Weights of a small transformer language model.
Size: 12 layers, MLP 2048 GELU.
Architecture: tied embeddings, ALiBi.
Each number is 50 + 12 x the weight over its row's rms, rounded and kept within 0 to 99. Layers, rows and columns count from 0. The size before them is the row's rms in percent of the matrix's.

# down: layer 2 MLP down (transposed), 2048x512, rms 0.0319, rows 1770-1869, columns 416-447
# up: layer 2 MLP up, 2048x512, rms 0.0358, rows 1771-1870, columns 416-447
down1770 114:44 46 46 47 47 53 68 41 59 48 43 70 38 43 41 45 63 42 69 60 63 59 56 51 49 35 69 70 48 37 61 49
up1771 105:33 57 46 21 48 59 49 67 53 63 43 39 52 60 56 59 60 52 37 44 64 50 35 81 70 56 56 50 62 31 43 46
down1771 098:49 84 47 59 60 50 52 42 41 46 45 82 52 64 50 47 43 57 42 43 72 68 42 29 57 48 40 55 40 60 54 64
up1772 100:50 44 46 39 55 60 54 46 55 21 47 67 73 51 54 54 55 46 54 53 61 77 43 50 34 44 50 62 50 67 52 58
down1772 094:41 60 40 39 59 75 47 57 54 45 73 46 59 46 43 51 63 32 48 31 46 50 42 46 72 48 53 75 31 38 68 40
up1773 098:55 60 53 34 65 49 50 48 38 52 50 69 56 49 33 42 74 51 58 70 35 57 37 59 57 55 33 38 40 71 50 54
down1773 102:43 55 64 49 50 65 47 28 59 49 42 26 56 36 49 74 41 49 58 60 49 68 58 45 54 46 32 54 56 51 38 38
up1774 091:43 52 78 49 72 49 45 44 54 54 27 67 71 58 49 14 60 52 49 57 31 52 43 61 52 56 34 59 48 45 41 50
down1774 088:54 49 39 45 41 56 44 65 43 48 55 34 39 24 55 66 43 56 35 48 42 39 39 62 67 40 43 67 47 31 34 54
up1775 104:41 59 62 54 70 46 55 58 66 18 62 56 61 29 68 36 60 37 37 38 37 57 48 61 44 64 57 47 58 44 51 46
down1775 097:58 73 50 66 49 84 42 58 49 46 65 54 58 40 37 61 57 37 66 47 49 34 50 37 45 69 40 49 49 69 44 43
up1776 079:48 40 83 51 61 47 51 38 43 38 55 19 42 44 52 46 46 65 66 49 39 38 55 50 71 44 58 65 56 64 70 42
down1776 089:50 57 35 34 30 55 57 49 54 50 50 53 46 34 38 39 51 52 38 55 50 55 54 53 41 61 50 47 54 51 43 65
up1777 110:47 61 52 26 63 74 46 54 33 25 31 34 46 54 42 43 37 58 59 33 70 52 49 38 62 46 72 76 43 57 58 64
down1777 105:43 47 50 37 53 38 59 48 50 36 46 56 55 40 50 59 63 59 53 34 40 49 64 37 51 46 57 62 51 57 64 59
up1778 101:36 60 52 55 55 41 64 63 55 56 52 60 53 50 58 37 51 45 53 72 38 55 24 51 35 43 50 47 60 24 48 72
down1778 095:54 49 51 40 28 68 42 54 45 47 64 22 55 45 57 36 68 32 43 73 45 50 53 46 29 28 59 45 77 41 38 62
up1779 095:75 32 63 33 58 35 37 71 25 48 26 38 64 69 41 52 75 54 60 21 49 49 47 73 40 76 43 49 62 59 51 38
down1779 096:53 58 53 25 61 62 58 47 45 70 58 57 55 50 52 50 62 54 50 43 50 40 49 51 62 49 40 35 59 37 61 55
up1780 104:77 37 50 58 33 67 54 62 66 49 56 27 58 65 85 40 64 45 36 51 40 49 57 47 75 69 89 52 54 41 61 47
down1780 104:51 57 29 66 39 42 53 46 67 41 60 48 59 35 55 46 29 41 29 43 50 44 56 62 37 00 55 61 34 52 54 38
up1781 105:39 49 46 54 54 52 33 65 29 64 46 39 59 45 27 73 42 54 55 25 69 70 67 57 45 42 44 72 34 32 57 53
down1781 106:65 51 65 49 60 60 63 42 43 58 33 54 30 54 85 54 61 72 46 41 66 66 73 74 75 41 56 49 50 49 52 36
up1782 085:50 63 47 38 60 50 48 64 47 58 39 47 78 42 45 39 38 48 75 65 44 43 50 61 30 27 61 51 59 50 51 61
down1782 089:52 64 59 42 45 25 60 60 42 50 65 51 29 59 58 64 50 65 67 33 65 56 46 65 52 68 69 35 40 47 57 43
up1783 108:52 65 62 60 61 42 60 79 54 34 43 57 66 55 74 43 45 54 30 41 53 64 48 56 62 47 49 48 34 28 37 53
down1783 126:38 53 62 39 49 48 52 50 57 57 49 72 61 62 47 56 79 55 56 58 36 29 43 44 69 45 56 78 49 43 48 60
up1784 103:47 65 54 37 66 44 58 63 38 64 35 54 73 35 61 49 45 60 60 49 58 60 48 25 48 35 78 61 54 55 42 54
down1784 102:61 62 50 54 32 51 53 43 50 63 35 58 61 41 29 70 55 42 40 71 32 54 63 52 53 45 53 52 48 38 40 58
up1785 102:25 16 67 51 63 73 57 46 41 42 29 42 53 56 54 45 42 48 66 40 29 62 60 69 47 44 41 50 40 57 38 79
down1785 095:36 35 37 64 72 44 45 43 65 58 76 57 33 51 51 71 53 53 84 40 50 57 42 33 49 61 41 60 35 51 60 42
up1786 167:59 56 57 50 50 54 58 55 64 41 47 45 47 37 48 46 70 47 47 40 56 25 35 49 66 54 51 45 48 47 56 38
down1786 107:44 46 50 54 55 43 45 58 46 48 33 41 61 47 48 54 47 41 56 50 52 37 48 42 40 46 56 54 47 53 49 47
up1787 109:63 52 40 67 64 44 53 64 45 64 55 59 54 50 44 74 53 59 50 55 49 50 47 41 31 56 59 43 24 46 62 82
down1787 110:39 50 51 31 59 47 48 59 42 41 64 62 41 38 29 38 45 39 40 57 34 40 53 31 44 43 30 43 56 56 62 46
up1788 107:41 53 63 52 68 43 49 46 42 56 65 49 38 37 60 40 50 65 31 50 29 35 52 52 56 38 51 32 60 41 70 41
down1788 106:50 60 57 35 55 40 40 43 50 50 48 16 11 45 53 63 66 69 57 42 50 54 45 50 28 55 49 62 67 57 44 62
up1789 103:44 53 60 69 60 65 62 62 36 33 29 55 75 82 39 52 71 60 73 50 44 53 59 34 41 65 56 36 54 53 35 38
down1789 092:44 69 49 45 53 28 47 21 68 58 69 60 44 37 51 30 34 24 52 38 52 46 48 35 81 49 63 61 48 61 56 58
up1790 110:65 37 63 66 41 35 46 47 36 48 32 52 41 56 38 49 56 71 59 74 66 65 46 57 70 35 60 47 39 45 57 53
down1790 117:51 50 44 45 52 11 56 42 37 53 79 36 56 61 41 72 37 40 39 39 54 48 66 67 53 50 44 52 50 55 50 59
up1791 094:73 80 46 41 43 47 61 37 46 42 51 74 59 56 76 27 63 60 34 87 56 22 67 35 60 68 57 54 27 47 71 32
down1791 078:57 60 63 51 42 57 64 38 48 57 29 50 55 36 52 50 58 49 53 73 53 57 45 69 49 21 52 51 47 21 49 65
up1792 076:66 48 60 58 47 62 52 73 33 42 68 45 55 43 47 60 68 52 74 80 66 54 39 72 62 38 37 40 73 54 53 50
down1792 080:46 34 61 49 59 39 46 56 46 54 41 37 55 50 61 70 43 39 49 50 60 54 57 38 62 72 54 44 70 40 21 36
up1793 100:34 59 47 65 56 39 56 88 55 29 53 57 32 41 56 42 57 56 57 32 57 47 65 43 50 38 48 59 57 48 70 50
down1793 094:54 40 26 62 39 47 37 33 65 60 34 62 70 79 54 50 43 53 34 48 49 37 46 41 73 44 39 60 33 50 47 64
up1794 104:50 33 62 41 46 54 71 54 49 62 11 51 56 72 41 50 74 52 62 58 46 43 69 66 56 57 42 38 22 56 49 53
down1794 106:63 19 64 40 35 49 51 48 59 49 46 56 47 80 42 46 64 53 48 59 33 62 47 51 39 52 47 63 49 52 41 51
up1795 083:50 39 73 56 41 67 35 66 59 60 59 39 73 52 65 71 22 40 48 47 49 32 33 40 50 63 51 40 38 63 65 30
down1795 080:63 57 48 62 54 59 51 31 52 46 48 69 27 40 56 42 65 57 47 32 36 46 55 45 57 67 32 72 58 46 25 49
up1796 110:59 37 69 67 56 46 49 45 34 63 42 51 69 55 62 58 37 49 44 34 44 49 59 54 70 70 27 42 53 56 51 51
down1796 114:56 61 24 68 52 38 60 42 40 55 44 47 46 52 60 60 36 59 67 50 66 49 37 49 48 40 45 62 68 43 42 47
up1797 109:67 41 64 80 52 39 41 36 38 72 50 49 68 51 68 46 43 81 63 62 63 51 60 73 61 51 46 37 24 63 49 67
down1797 111:57 63 30 29 35 73 37 49 62 42 42 38 32 40 50 55 54 46 58 41 37 40 44 31 30 66 59 39 58 44 67 72
up1798 104:37 67 23 52 73 57 70 69 59 27 55 62 44 52 60 55 61 65 50 51 56 50 46 44 78 35 56 70 43 44 74 55
down1798 095:43 50 52 52 32 42 32 39 51 60 43 55 42 43 92 43 55 18 51 56 45 44 49 49 43 35 65 47 48 38 64 75
up1799 096:67 43 41 46 41 56 67 46 50 30 38 44 50 76 48 33 38 59 49 41 27 77 58 46 41 75 38 41 46 45 57 61
down1799 090:52 58 60 48 51 44 58 53 53 80 49 65 36 45 56 45 47 61 70 31 42 25 56 43 41 35 44 43 58 65 46 64
up1800 097:43 58 35 63 30 29 57 56 73 67 43 70 37 44 91 71 66 56 48 55 38 43 54 37 44 30 45 47 47 45 53 56
down1800 095:58 52 44 59 49 51 62 57 58 48 50 70 45 44 50 35 58 37 43 22 46 52 50 38 55 78 50 55 58 24 37 50
up1801 087:58 48 67 60 49 61 33 36 43 56 52 61 96 44 59 39 49 52 40 72 30 61 42 43 85 65 70 56 53 57 42 48
down1801 085:62 66 56 45 52 60 55 80 45 26 30 41 12 50 35 51 58 74 67 54 64 54 53 35 39 50 44 43 60 38 37 71
up1802 111:36 59 65 54 52 53 55 54 41 46 46 57 45 36 41 70 58 48 43 64 50 55 45 47 73 27 38 44 51 56 58 53
down1802 101:54 50 63 71 52 49 41 37 59 45 60 48 46 57 31 54 56 59 56 68 51 54 56 53 39 45 38 53 64 53 44 37
up1803 092:21 36 61 53 63 66 58 55 70 44 49 56 71 48 59 50 59 43 57 42 51 39 73 26 31 57 72 47 49 40 28 50
down1803 086:68 69 53 52 50 39 52 56 44 31 75 44 61 38 60 24 61 50 50 53 65 38 53 64 58 22 37 43 43 42 52 56
up1804 112:57 43 67 39 34 49 53 58 55 51 46 37 56 76 55 19 59 77 56 45 43 58 47 71 61 39 71 38 37 49 58 33
down1804 113:40 50 42 31 50 39 26 58 56 65 45 53 45 51 27 06 42 66 49 51 55 48 36 60 41 67 71 35 63 56 59 41
up1805 107:39 47 64 55 44 49 43 55 57 42 35 35 62 40 53 40 46 38 44 56 44 56 71 49 60 58 59 51 53 52 55 44
down1805 098:50 71 50 48 28 37 55 45 50 29 66 60 68 57 51 51 70 39 45 78 63 79 43 70 52 41 55 62 57 66 43 43
up1806 097:49 52 41 36 48 54 58 64 58 67 50 54 43 59 50 67 28 29 70 48 52 55 38 54 52 46 50 78 58 39 40 61
down1806 096:71 51 48 61 50 62 40 39 53 58 52 48 56 54 46 60 56 57 45 30 58 57 46 46 44 64 62 23 40 57 36 52
up1807 077:46 45 47 28 38 69 57 57 54 47 57 38 42 48 51 52 45 63 63 61 49 56 51 39 61 34 43 62 49 49 44 54
down1807 086:26 43 62 70 27 42 41 36 49 48 69 58 57 42 71 42 51 73 60 56 47 50 43 36 36 39 51 52 31 76 40 33
up1808 105:35 54 35 66 44 40 50 54 60 52 32 48 44 50 93 37 47 40 42 63 46 38 42 44 53 52 57 67 60 35 56 38
down1808 106:44 54 38 30 49 65 39 75 50 53 42 49 41 45 43 71 65 60 69 61 57 39 56 38 64 42 51 61 70 50 51 60
up1809 096:56 51 28 68 67 39 70 67 50 50 52 62 44 52 55 42 49 63 65 55 52 59 35 41 41 36 47 32 43 39 42 54
down1809 107:52 27 33 58 39 07 45 48 62 66 62 57 57 60 79 09 35 48 66 69 40 43 32 42 40 62 68 59 55 46 58 38
up1810 079:63 35 59 52 41 57 51 45 42 61 40 51 60 64 44 49 45 46 49 71 37 46 21 71 64 44 54 58 58 59 40 68
down1810 083:49 51 48 27 79 47 46 20 57 41 39 62 49 46 51 67 47 49 49 65 53 34 66 62 46 58 54 42 47 65 62 44
up1811 095:46 65 56 65 46 66 39 64 31 52 51 58 58 54 53 53 50 51 72 78 52 43 54 24 51 50 52 82 67 59 53 54
down1811 098:38 48 48 37 57 51 44 55 39 53 67 29 53 38 37 29 35 67 20 37 50 52 49 77 53 54 68 26 30 49 38 45
up1812 097:42 51 33 51 54 67 72 38 35 65 51 67 39 34 69 66 52 49 53 75 40 58 45 47 41 47 43 49 54 77 36 49
down1812 097:37 42 47 70 77 42 50 51 52 70 37 36 45 64 40 83 56 56 57 42 42 53 44 25 54 62 45 52 60 39 50 65
up1813 111:51 50 62 60 45 27 32 65 52 63 35 47 68 62 42 49 51 63 43 59 51 38 59 42 50 44 45 83 56 60 64 52
down1813 117:33 64 22 34 36 56 69 43 52 29 51 42 55 61 52 60 49 31 37 49 61 54 25 55 46 33 46 38 54 28 63 88
up1814 078:60 72 45 41 58 47 62 64 66 47 49 60 42 54 43 52 48 19 48 58 54 39 29 60 34 48 34 61 53 64 32 57
down1814 084:42 58 46 41 34 31 36 52 50 50 59 45 37 28 44 43 40 53 54 22 66 39 62 36 52 60 62 56 77 56 57 44
up1815 109:57 54 52 30 35 19 65 51 62 53 63 49 59 57 58 41 48 59 44 46 65 76 51 49 59 44 53 75 41 73 65 39
down1815 113:37 58 36 56 65 67 37 45 61 52 37 52 47 67 47 41 45 41 45 71 67 55 42 50 39 36 43 63 42 45 57 50
up1816 114:48 43 46 52 55 49 65 43 52 52 58 47 53 56 54 37 63 56 57 42 25 40 53 70 75 63 56 56 57 37 39 31
down1816 119:33 42 47 21 55 52 39 47 52 42 60 46 58 44 55 51 53 56 32 58 48 61 62 65 69 66 33 34 40 68 57 62
up1817 109:56 41 44 40 43 59 48 60 61 50 49 56 43 65 40 62 36 53 65 57 79 46 56 65 41 39 37 52 46 40 40 48
down1817 122:61 51 46 40 47 36 32 51 39 56 50 46 56 57 57 62 33 59 43 57 63 52 59 66 39 51 56 24 58 46 40 48
up1818 099:57 42 53 40 61 40 44 47 39 47 51 31 42 48 69 43 45 39 38 29 71 64 46 63 58 60 51 35 46 42 63 34
down1818 095:63 44 46 51 41 48 50 64 34 67 43 71 58 38 48 64 53 38 49 30 61 45 65 73 59 42 57 63 65 59 28 42
up1819 111:53 44 52 59 39 59 60 54 56 64 41 53 42 57 78 48 38 54 44 53 25 67 51 53 40 42 58 30 40 56 48 60
down1819 125:50 51 62 57 47 40 39 32 41 67 56 61 46 60 56 96 49 39 31 62 44 52 40 49 64 50 46 58 53 61 51 58
up1820 092:53 68 36 43 49 53 57 60 45 38 54 59 78 51 55 44 48 51 51 42 62 31 54 50 52 48 59 37 53 38 46 41
down1820 088:58 50 65 54 30 32 47 48 44 54 61 49 44 45 32 52 35 60 34 61 55 76 46 63 47 41 36 61 54 45 59 47
up1821 080:62 49 39 69 58 60 59 34 69 69 56 55 43 37 51 52 39 52 32 59 77 39 54 53 82 36 38 26 70 57 47 53
down1821 081:43 52 45 62 46 54 48 61 51 53 60 34 36 45 67 47 48 48 49 63 52 53 46 40 49 50 61 41 63 59 55 64
up1822 097:35 43 56 33 62 45 59 53 55 53 69 63 57 58 60 56 60 51 34 48 68 47 53 49 47 46 51 49 49 43 63 31
down1822 083:41 29 53 40 48 55 56 47 59 53 46 60 40 45 46 59 46 50 30 58 37 61 45 54 43 69 40 51 54 59 25 69
up1823 084:58 58 41 46 57 49 55 38 66 61 60 56 58 58 65 46 48 61 30 30 52 55 52 61 59 38 49 38 47 47 56 38
down1823 089:44 42 52 53 59 39 39 67 42 54 53 42 61 55 56 65 64 47 51 56 56 55 37 49 28 54 62 51 25 47 62 53
up1824 099:63 76 58 23 82 41 55 42 38 47 46 53 61 60 44 41 53 59 63 43 40 65 43 61 66 60 43 52 73 66 64 34
down1824 101:50 53 38 34 43 67 65 57 62 60 31 40 53 41 55 65 61 69 13 55 60 61 66 37 55 66 45 48 47 58 60 56
up1825 086:46 48 72 42 48 64 42 32 57 41 52 53 43 62 52 50 48 63 44 49 61 75 46 51 43 63 54 58 31 55 31 29
down1825 086:73 39 54 54 48 20 49 39 54 54 66 52 64 52 35 64 52 51 89 56 61 68 53 67 78 21 58 54 72 32 42 68
up1826 109:64 57 64 38 43 50 51 61 51 55 40 53 59 37 55 24 45 38 41 53 64 47 55 59 53 63 63 51 67 47 50 39
down1826 115:41 66 37 41 47 49 75 57 43 49 49 35 54 67 51 56 38 60 60 57 26 42 53 67 51 56 38 64 41 54 59 61
up1827 082:52 77 36 48 58 86 67 39 55 49 48 42 54 39 55 50 54 41 47 84 56 37 50 60 42 41 39 57 51 55 37 50
down1827 080:42 62 51 56 68 36 56 32 56 71 57 48 26 55 53 49 59 46 55 40 79 64 55 67 58 60 98 43 41 40 64 45
up1828 095:77 32 45 44 37 54 52 70 49 54 72 66 68 53 56 49 46 61 55 72 34 43 54 48 36 65 70 45 64 42 47 78
down1828 092:63 30 70 59 48 45 38 48 57 57 46 82 39 51 53 41 45 62 51 51 52 48 50 49 49 61 52 29 43 31 38 52
up1829 112:30 49 62 67 61 44 52 61 47 45 49 37 54 52 59 58 56 60 56 43 41 55 50 65 57 67 41 46 49 47 63 60
down1829 114:49 52 63 51 54 53 45 34 34 51 40 47 68 32 60 41 49 57 41 74 40 59 59 56 36 60 52 34 74 43 49 58
up1830 106:50 66 43 41 69 45 64 46 38 59 52 50 61 52 51 23 62 30 82 63 48 47 39 45 42 81 36 40 42 62 59 36
down1830 096:38 62 37 33 34 42 53 49 63 36 61 62 39 58 57 59 58 65 40 63 71 36 32 69 53 49 54 45 73 52 52 79
up1831 095:30 80 48 46 54 43 43 49 62 53 49 53 39 50 47 53 37 56 51 54 54 21 42 54 74 48 37 59 64 40 37 37
down1831 095:41 23 64 56 37 48 52 48 36 55 40 47 61 25 74 48 36 37 46 60 41 58 62 67 38 42 62 58 28 33 55 62
up1832 100:44 61 51 68 54 36 50 68 47 55 36 47 74 55 68 58 29 50 50 40 41 38 49 57 60 43 66 34 53 43 66 63
down1832 098:44 42 64 58 63 71 43 41 47 47 26 43 43 42 36 52 33 63 60 68 56 47 54 72 63 45 37 31 24 59 21 29
up1833 105:65 32 51 61 36 64 49 73 55 51 30 49 52 48 42 66 44 52 34 68 84 42 57 58 64 52 55 50 61 62 56 51
down1833 104:27 39 43 61 62 69 37 30 54 49 45 52 61 76 56 73 66 76 41 41 47 54 48 62 67 45 47 39 54 33 59 56
up1834 098:47 62 26 43 60 58 53 43 29 63 47 35 45 64 57 46 63 41 53 60 46 48 49 62 43 47 34 34 46 53 32 58
down1834 098:88 51 42 44 50 33 36 50 49 42 46 60 60 53 60 76 36 54 65 43 39 59 40 48 69 77 59 51 43 46 49 25
up1835 102:48 54 55 28 35 44 57 31 68 59 50 64 52 53 81 51 54 51 54 50 31 44 57 36 71 82 57 51 42 44 44 38
down1835 103:64 32 48 47 71 63 36 49 34 41 68 53 42 43 56 65 54 48 44 39 33 59 37 53 52 39 49 58 39 50 51 47
up1836 111:53 45 51 34 61 43 37 56 54 48 55 54 76 37 60 44 44 52 38 48 63 34 42 53 82 62 51 46 73 36 63 40
down1836 108:35 32 45 59 45 28 66 39 44 43 52 37 64 45 46 71 42 49 50 55 49 55 42 57 49 64 41 54 58 48 60 64
up1837 091:58 42 59 16 44 46 58 56 40 59 48 64 61 61 36 39 71 61 45 60 46 47 50 56 42 39 41 56 51 37 29 73
down1837 091:24 47 68 47 56 47 42 30 73 56 51 50 43 63 33 42 48 59 64 34 72 67 46 44 70 89 56 39 40 55 50 48
up1838 104:61 64 52 62 41 39 64 63 30 40 33 65 58 47 41 37 52 63 52 49 66 51 50 39 39 42 64 45 48 44 56 83
down1838 105:42 76 41 34 58 54 60 45 37 29 51 38 34 34 33 32 52 53 50 58 48 53 58 57 57 56 50 42 45 55 49 56
up1839 076:72 83 39 47 67 73 77 46 52 41 64 54 48 81 67 48 62 38 39 64 52 45 29 69 64 41 43 30 61 58 36 66
down1839 080:29 44 53 66 60 57 52 62 55 50 44 57 40 45 45 79 51 41 58 38 43 66 52 45 53 45 45 44 53 59 52 53
up1840 079:43 36 35 42 31 49 77 22 45 61 56 49 38 54 63 55 74 46 31 62 47 53 42 33 46 56 55 54 29 45 50 55
down1840 084:43 29 49 57 55 33 45 51 42 39 45 51 45 55 56 64 44 32 41 73 41 41 51 49 48 61 62 57 26 49 56 52
up1841 101:57 54 36 37 44 64 48 68 38 38 51 70 73 52 73 49 61 53 50 48 54 31 53 43 52 40 45 69 61 70 59 48
down1841 099:39 64 61 43 33 63 53 41 47 57 57 72 57 35 61 60 37 55 52 63 44 56 54 51 50 44 53 31 51 51 29 51
up1842 100:52 56 58 64 40 46 47 39 55 46 32 62 28 52 57 49 64 64 54 62 39 60 64 56 45 52 56 64 15 53 53 77
down1842 103:56 61 50 62 35 59 50 71 50 32 53 56 44 59 61 52 61 48 60 48 26 66 43 43 61 37 41 61 48 49 36 51
up1843 085:60 54 36 60 59 77 69 44 36 42 48 57 33 57 52 36 62 63 22 98 53 61 56 50 41 39 37 56 49 68 61 54
down1843 085:77 48 64 26 44 44 40 42 55 44 47 40 52 59 56 84 53 52 69 52 61 44 52 38 55 65 29 56 58 51 52 43
up1844 103:54 51 65 48 36 38 66 46 68 51 29 39 53 70 58 36 68 34 49 52 41 39 57 55 55 65 40 49 39 61 48 46
down1844 097:21 65 33 46 51 71 41 41 42 57 57 58 61 25 37 56 52 44 35 50 46 60 43 56 72 55 40 19 52 47 53 41
up1845 079:49 54 46 41 77 40 34 79 66 52 43 40 59 56 69 45 27 53 58 28 51 53 68 57 39 44 37 26 40 27 57 84
down1845 083:42 50 50 63 51 62 38 15 64 63 33 39 61 42 55 58 48 52 29 48 46 57 71 65 37 62 35 26 72 59 63 59
up1846 093:60 37 39 44 29 46 47 60 56 63 43 56 45 53 63 34 68 69 78 29 52 71 61 48 50 75 33 56 36 49 41 38
down1846 089:61 70 58 59 52 70 57 53 58 50 55 48 59 35 49 53 44 48 30 61 47 40 55 57 55 24 38 45 60 51 55 51
up1847 091:49 44 47 64 45 54 60 59 55 42 47 58 33 57 48 55 60 57 37 57 30 63 50 62 53 56 64 54 46 39 36 85
down1847 089:61 47 62 49 24 64 43 37 32 68 83 62 60 57 35 38 60 44 43 57 40 46 62 57 72 37 49 31 28 37 34 23
up1848 104:50 27 48 45 49 37 56 51 55 41 53 45 53 59 59 42 69 68 55 38 62 50 56 46 38 70 61 63 32 35 37 36
down1848 101:57 52 66 53 50 48 56 34 36 43 61 39 23 53 65 43 68 69 54 63 68 54 29 90 60 54 65 63 63 39 45 58
up1849 094:52 64 36 43 38 42 49 48 65 59 60 52 40 50 49 48 42 26 27 52 57 37 41 30 43 41 36 49 42 44 54 50
down1849 103:56 62 49 50 53 59 58 54 38 36 53 33 55 59 73 50 43 76 54 48 44 55 55 50 46 61 47 47 41 52 55 56
up1850 114:35 39 41 55 64 35 55 45 68 69 40 56 69 45 45 32 49 71 48 49 39 50 40 46 63 46 34 49 29 45 44 42
down1850 112:47 47 63 29 48 67 55 72 42 46 40 61 59 37 52 49 56 49 67 74 54 53 42 40 67 48 42 40 56 45 59 52
up1851 098:49 37 32 50 56 49 37 77 55 41 43 47 43 51 62 53 41 41 53 40 62 44 70 41 31 70 49 50 39 45 46 29
down1851 098:36 26 52 43 39 63 60 62 34 58 82 79 47 46 52 41 40 47 58 46 37 53 40 47 47 47 45 68 44 60 57 57
up1852 107:55 60 50 53 45 69 57 61 62 60 45 41 44 57 49 33 60 41 51 61 58 65 62 60 63 48 41 56 36 35 51 70
down1852 107:41 28 53 53 57 53 52 46 67 66 45 60 73 42 47 40 26 22 60 42 38 59 67 65 60 40 45 44 64 50 54 48
up1853 085:49 44 65 63 45 59 41 46 63 70 45 34 40 44 60 56 43 38 48 47 64 41 44 59 67 50 44 37 38 48 53 63
down1853 093:39 31 50 43 45 39 43 44 56 42 31 37 41 52 51 50 33 30 47 24 51 66 63 40 49 54 54 52 54 57 49 45
up1854 104:65 54 27 38 72 58 40 42 54 63 31 35 60 29 74 64 38 45 55 43 62 66 51 41 56 49 50 30 40 47 36 57
down1854 109:37 70 38 49 55 35 57 43 69 57 52 60 43 42 47 42 58 64 52 29 72 63 47 38 38 45 41 54 40 46 43 48
up1855 088:41 64 57 52 55 46 59 37 55 52 39 36 48 46 40 49 51 49 33 73 51 51 56 48 57 66 57 36 57 50 43 38
down1855 086:64 54 48 53 35 47 28 71 44 51 44 66 58 57 63 33 39 37 63 30 35 47 44 43 60 47 66 31 56 54 52 40
up1856 083:36 31 56 51 41 43 45 47 49 52 54 34 57 56 55 51 61 39 57 55 49 51 57 45 33 41 73 54 48 61 36 49
down1856 091:48 34 60 64 54 55 55 50 36 46 32 46 47 44 69 66 40 47 58 55 61 52 54 56 46 54 37 53 40 46 37 27
up1857 096:56 31 65 35 45 64 64 52 37 53 53 75 70 56 52 51 72 66 59 34 47 55 42 65 35 53 44 40 45 42 44 55
down1857 102:43 56 35 51 64 61 29 57 42 37 45 47 43 22 59 56 68 59 53 49 49 41 36 50 53 53 38 39 48 44 40 51
up1858 106:41 65 50 34 55 54 67 88 60 47 46 46 67 59 52 53 36 46 56 53 55 74 65 45 74 66 53 47 58 22 64 53
down1858 108:44 61 62 43 64 54 70 63 47 46 23 57 70 59 54 32 52 64 51 52 64 52 58 60 48 65 49 75 23 42 73 52
up1859 091:24 40 51 52 48 59 72 39 46 44 37 43 30 57 52 60 39 71 55 45 55 58 77 45 67 40 63 69 27 19 72 69
down1859 085:60 54 44 55 40 28 41 31 55 35 69 76 62 59 64 68 57 55 59 58 44 59 61 28 43 50 62 51 57 83 39 39
up1860 096:45 40 51 47 78 50 59 59 65 45 45 41 47 52 43 70 69 49 34 60 46 46 68 48 72 63 46 49 51 46 70 67
down1860 089:67 51 48 72 47 65 47 47 31 38 31 58 36 55 81 70 25 41 72 50 34 47 36 50 55 45 48 57 48 62 22 34
up1861 091:37 58 30 56 52 66 67 76 57 82 63 54 42 52 33 33 79 61 44 60 42 60 42 54 47 36 63 63 29 56 57 56
down1861 093:65 57 47 43 51 69 38 50 37 42 56 46 52 48 47 51 24 58 66 54 59 79 52 20 38 47 49 49 49 53 50 46
up1862 096:54 42 48 59 69 40 48 54 54 54 29 54 65 47 56 60 71 68 55 37 45 65 57 59 50 37 42 44 44 79 51 58
down1862 096:38 37 50 59 73 50 52 53 56 54 49 44 40 35 14 35 15 47 42 46 44 40 38 44 56 47 55 42 44 25 62 54
up1863 107:46 43 52 39 38 39 36 71 60 53 39 36 57 54 64 46 41 45 47 56 44 34 32 38 50 40 38 47 47 44 38 56
down1863 112:45 52 49 35 19 44 48 65 56 57 42 51 48 17 55 47 70 51 46 35 64 53 63 54 66 46 28 44 46 52 45 38
up1864 079:36 40 44 49 60 56 66 21 48 51 51 45 55 54 49 55 43 59 50 24 39 36 55 53 66 66 41 43 33 57 47 64
down1864 087:41 63 48 64 50 41 53 54 51 71 24 56 43 58 50 57 21 50 43 61 48 71 50 22 38 53 37 27 41 40 61 72
up1865 102:54 70 44 70 67 65 64 72 47 39 54 52 53 48 53 56 71 37 52 52 45 27 71 31 47 47 34 47 39 62 45 45
down1865 096:56 59 57 55 56 54 41 46 64 58 71 28 41 42 47 37 46 43 39 55 49 74 43 41 55 56 80 29 53 65 45 44
up1866 094:55 34 50 47 41 53 50 58 51 53 58 42 45 56 48 48 65 65 54 60 64 36 53 60 35 60 70 39 48 58 39 55
down1866 099:35 41 48 63 60 53 11 66 33 41 41 36 61 42 35 84 54 45 43 51 46 43 38 38 47 58 66 36 48 79 63 51
up1867 082:55 58 66 50 63 45 56 66 62 41 52 41 61 48 54 38 51 29 37 70 59 75 59 50 34 32 52 36 43 52 37 61
down1867 088:32 42 54 57 36 53 35 70 55 25 49 65 50 61 33 70 46 48 60 43 61 59 42 22 54 62 30 41 56 58 44 39
up1868 088:67 38 47 39 39 62 65 46 43 52 51 62 56 35 49 40 47 64 58 48 40 63 64 66 55 53 60 47 51 35 47 59
down1868 087:62 55 36 52 43 56 59 40 50 48 61 45 54 38 70 55 48 38 50 69 55 51 63 42 43 40 55 70 55 35 39 52
up1869 101:48 70 56 67 53 57 55 71 35 45 34 31 46 56 33 43 49 44 26 51 50 34 68 29 70 71 47 54 42 40 45 52
down1869 105:64 67 36 61 57 57 59 37 28 57 32 54 38 59 38 41 46 45 36 35 33 45 45 35 57 32 26 54 43 42 49 28
up1870 099:57 45 54 41 59 33 43 35 49 52 48 44 56 60 53 18 48 63 48 52 81 55 39 50 76 43 64 56 63 23 42 44